Part of a small language model's weights: MLP 320 SwiGLU.
Each number is 128 + 32 x the weight over its row's rms, rounded and kept within 0 to 255. Layers, rows and columns count from 0. Numbers have three digits each. The size before them is the row's rms in percent of the matrix's.

# layer 3 MLP down (transposed), 320x128, rms 0.259, rows 253-260, columns 0-127
097:148121077196149118100147160141153149161129113130165147204109080173134123119080089118116186130085161164132123101071122134092157162117153152129106069039171103116149116055081132079069178126126140091139104134110131155110161100108142163140109151131106146184105179093128050148107153148100117155162145140090164135123069160152121128113151108156127137112127193152135138146135155170079095062159
100:116101123150144099143077168096148113140040087102106166123094127150110137152160119151160134163140140095136127182134180176137071077128177161158156112109080156124186133085099120124102091149114175187120104160076156140176134110165145087117099117143156142196140137101121092100185144147085127133140156136101089131096101184157106072137107100126067134124174122165094116142092072164195179113174
098:166147153142141115104175117113122102083101176074108120146196086099094114122140076119104119117075112174130180113112114084135101180121123133178089114091161192170085172093169120108094171121143121126128167154106134140123116148117132096086100198132118114092106198135128111117110109202164132077086095109133144157097120128227141116135152094158054168123142059133113119165118095164097115126096
098:136161124120168125111118174112202129161183148050181189135149107102145193115136099126098118155146091153173091130157128185229088199139149073145129145094066154090103131142065116114116076115097134150131103085133124115130111095107113106115138144137143136110129100140142101120186048094146175142182111138114136131166163079171126159171107123154156165130138157085095153140119123116117167148161
098:147179149139102143087126088184096126146137108147116172097132148191174207142125182144134115112139083142143181167144121169107163099095161075110174158145106079107136104172133089114153139145199090135130210130166159132089087116125098083131176153068152140157105112134133125140150142194173084129099158150106129153174109113075043138094145128096169105094101095136121138142176167115160125112133
100:143110120131113155116138179132153177114131139099193130096149150144142129098114111115183149113163129076109137068167149127164165049129123089125141114182098159093063135229108180117140164148169066120058154156096123108140123117126137078192175169147081154104086138157140179137107176125164138152138104149128116145127068134177116123130075136135086080195097118088136139155153141151145108134097
098:153125168185118118098130141152083149130082142136187105181109170125154083120175081081075122095125201116130142087146158190136145144168144123102127057086115111135144054145141066083153142112128146102198152084124113125125134099154124173111152136111167094104125172137144121179198129103081119097146151124155116093134131158127100060161192134090157094115106142118160104132068105131107157175081
099:097185085106109172155093091141136164101058134135135160083126087122135086097140166111122146114169183100170106102135091095114158083130127117147160110116186065138139181135062146177169143158107141088066054101159130096146139108143159146120090121112132119108101133111091109138150172139085104078063118122175097184146145090105083106090148132095130147083143119140119214072117107098142150122090
# layer 3 MLP gate, 320x128, rms 0.286, rows 254-260, columns 0-127
102:107065111130131136164110105093100091154101131066111204153105113150158080086165079116163104200182138103163148160086093117111160116140167114142121129113124173131130159165119150059158167111122157145144105165157131121167108128162121108090103223128107165188150110105137127140151124147174096156143107132100091080109077090127128141151060135088062145146125133154118075182095177127141177100154
102:115149099101071168140179167094081109227156125146110115122119109154109098120155089134154112128166164135147117123105145159225118093127115073131144123130122116164128165090154104144156136091118121185152118171165148187103142141133142104139162187072181132130149182089134120176141102114151108088143089134069093133083111190141119090067135096139107113082136090117120118158093177123105102073060
103:148140116169148196135131100129077170156077138168169117137116125035073167173131104170149096138114183125156102136144106091115199149134129144107101120100094197210087157146138137128135107112105195119126119093075108183106148125090132114094089141129156104148148130130119135073132131094146116151106144139111124138125140133196199194143158158133130093070101072136134101128140207118107087121134
091:129127077128122109143079135123112137134144136088104097127162104111104085090151106169217081091124140124091168092122106082142133168168145141152145151128171137182179138178107077210072083151118136116096084118138130181111142116122159152149056134198135120147121107128134130187123214138112123152138166198136075114126103086155140144122143105182093126123153154163120165155181101082127161156093
100:207113066083126113092100118132103135171106138140146098154121062181147097171159164136120162110153167158145160168156139146132160130148088103096132129122089104106103055116084122098115146120177142124094163165164145120174118103127115125095126174139161155092124193109079072133119115228128151128158053183120111123174173073188153116109119142105159144140104131127112127075078166150139123110088
108:128101133148106162073144152141066102106067177085095133118138094138169078143106141091082120109167164152205185132189149142123184117153146151115116092174135146138175125130110118124141073105148133190164139130141134139123127150098151176080172175138140142140154153183135179114161189150079072192148089101153140150107108116174097106070112167167107177154152106097160146138072104140143114167109
100:159148131101093155139164110092170112137064085142094102096159141123139085200134105131160142152137123062097164061141149106149128149173190083125109119069149125125116143099104179119140059144143084121146128107129078100127141110126114132115074114166096128139088114093103093121124150081129064137125130112117123107174174197141119127140107089148131170096122137152122057058038078104189093129120
# layer 3 MLP up, 320x128, rms 0.268, rows 254-260, columns 0-127
106:145072097151027121178137143088139157119133085083119145165121124138142145116152136125161072129184136109131091133206071125100196152079131137093142117158158107120146121118090103142126151093154068141149094169130089128137145127137063042125120187171169133137118138089134101194084214097134141081155126162130137108136096097127139149129110141124089158170149075125105135150129064106148124102143
099:135180165159070179107104158106051123178114112150106156143126101070133140145077155140130122178184125100153166130098150159148083211122153151139179197148081109149092115132202151115105110124171160088165158137179149122076153085062163175163110135172139179147144140139190108180149162078135132111107134145137146119119141155122170114115151124131144146114150108150148178129138137089125075157093
098:115110134140210157128204160102112131142166051185149168158112115108123142204174109104198135100141144130080126137107063174103142117134140155137177089133101052070121146159139115151142137147169147136105111134148118117106119123129101124115097111109151125099192141143122165084186100112129095135119151121108105122132138094174072212140171170118173107106113123150169093042143147136097099104123
089:094141166152117146132150128104103104050134160159175202146148123176150172158106077128141150161165104158150081166135139154132126155125186150174144123125115175139085112122185071159123145127177132118162177162132164125143168165128021182133109162109146119150100145154116154144115122106158135105111085153163162104122161182100066108170141125105132108168150159034116110110073144124111158127172
101:121114134145082163151071046148093064148082139178144121093144151111106112147135124143167149128147095120116100150162168128213050153114113105113161186122138133109163099190082151135093150149114049166131155106148072162128108092128171131127140146118136102116089117137110170149159107159189133075168139185163138099114157186107152111120090128111148137127111112054117146101110120188163112084170
109:141090099078103147076185160126106194176119201094148187145158118157101113146070133097112143167124158099163142086144115140137119154082068125160113105116098177152152066155095161104126119129096121145090098132105177145128132108110199114108156134101120136105142157118162148134169159152115163180126137084147076164145115201209070095137129079113113122138143094076127167117159139154110120162062
097:143152140120086139144125129098063149194140118135130152101117153148160109172173144169147104117142166092153132105178127153187112110132133070132127130125180196130127148185103165123096107131187090067107089106142120106124128158134168184151197112074103146095108172127162092152146143088104094115154105096151131096155170155126184085121110094123094195106115096114058085120125079169191078120169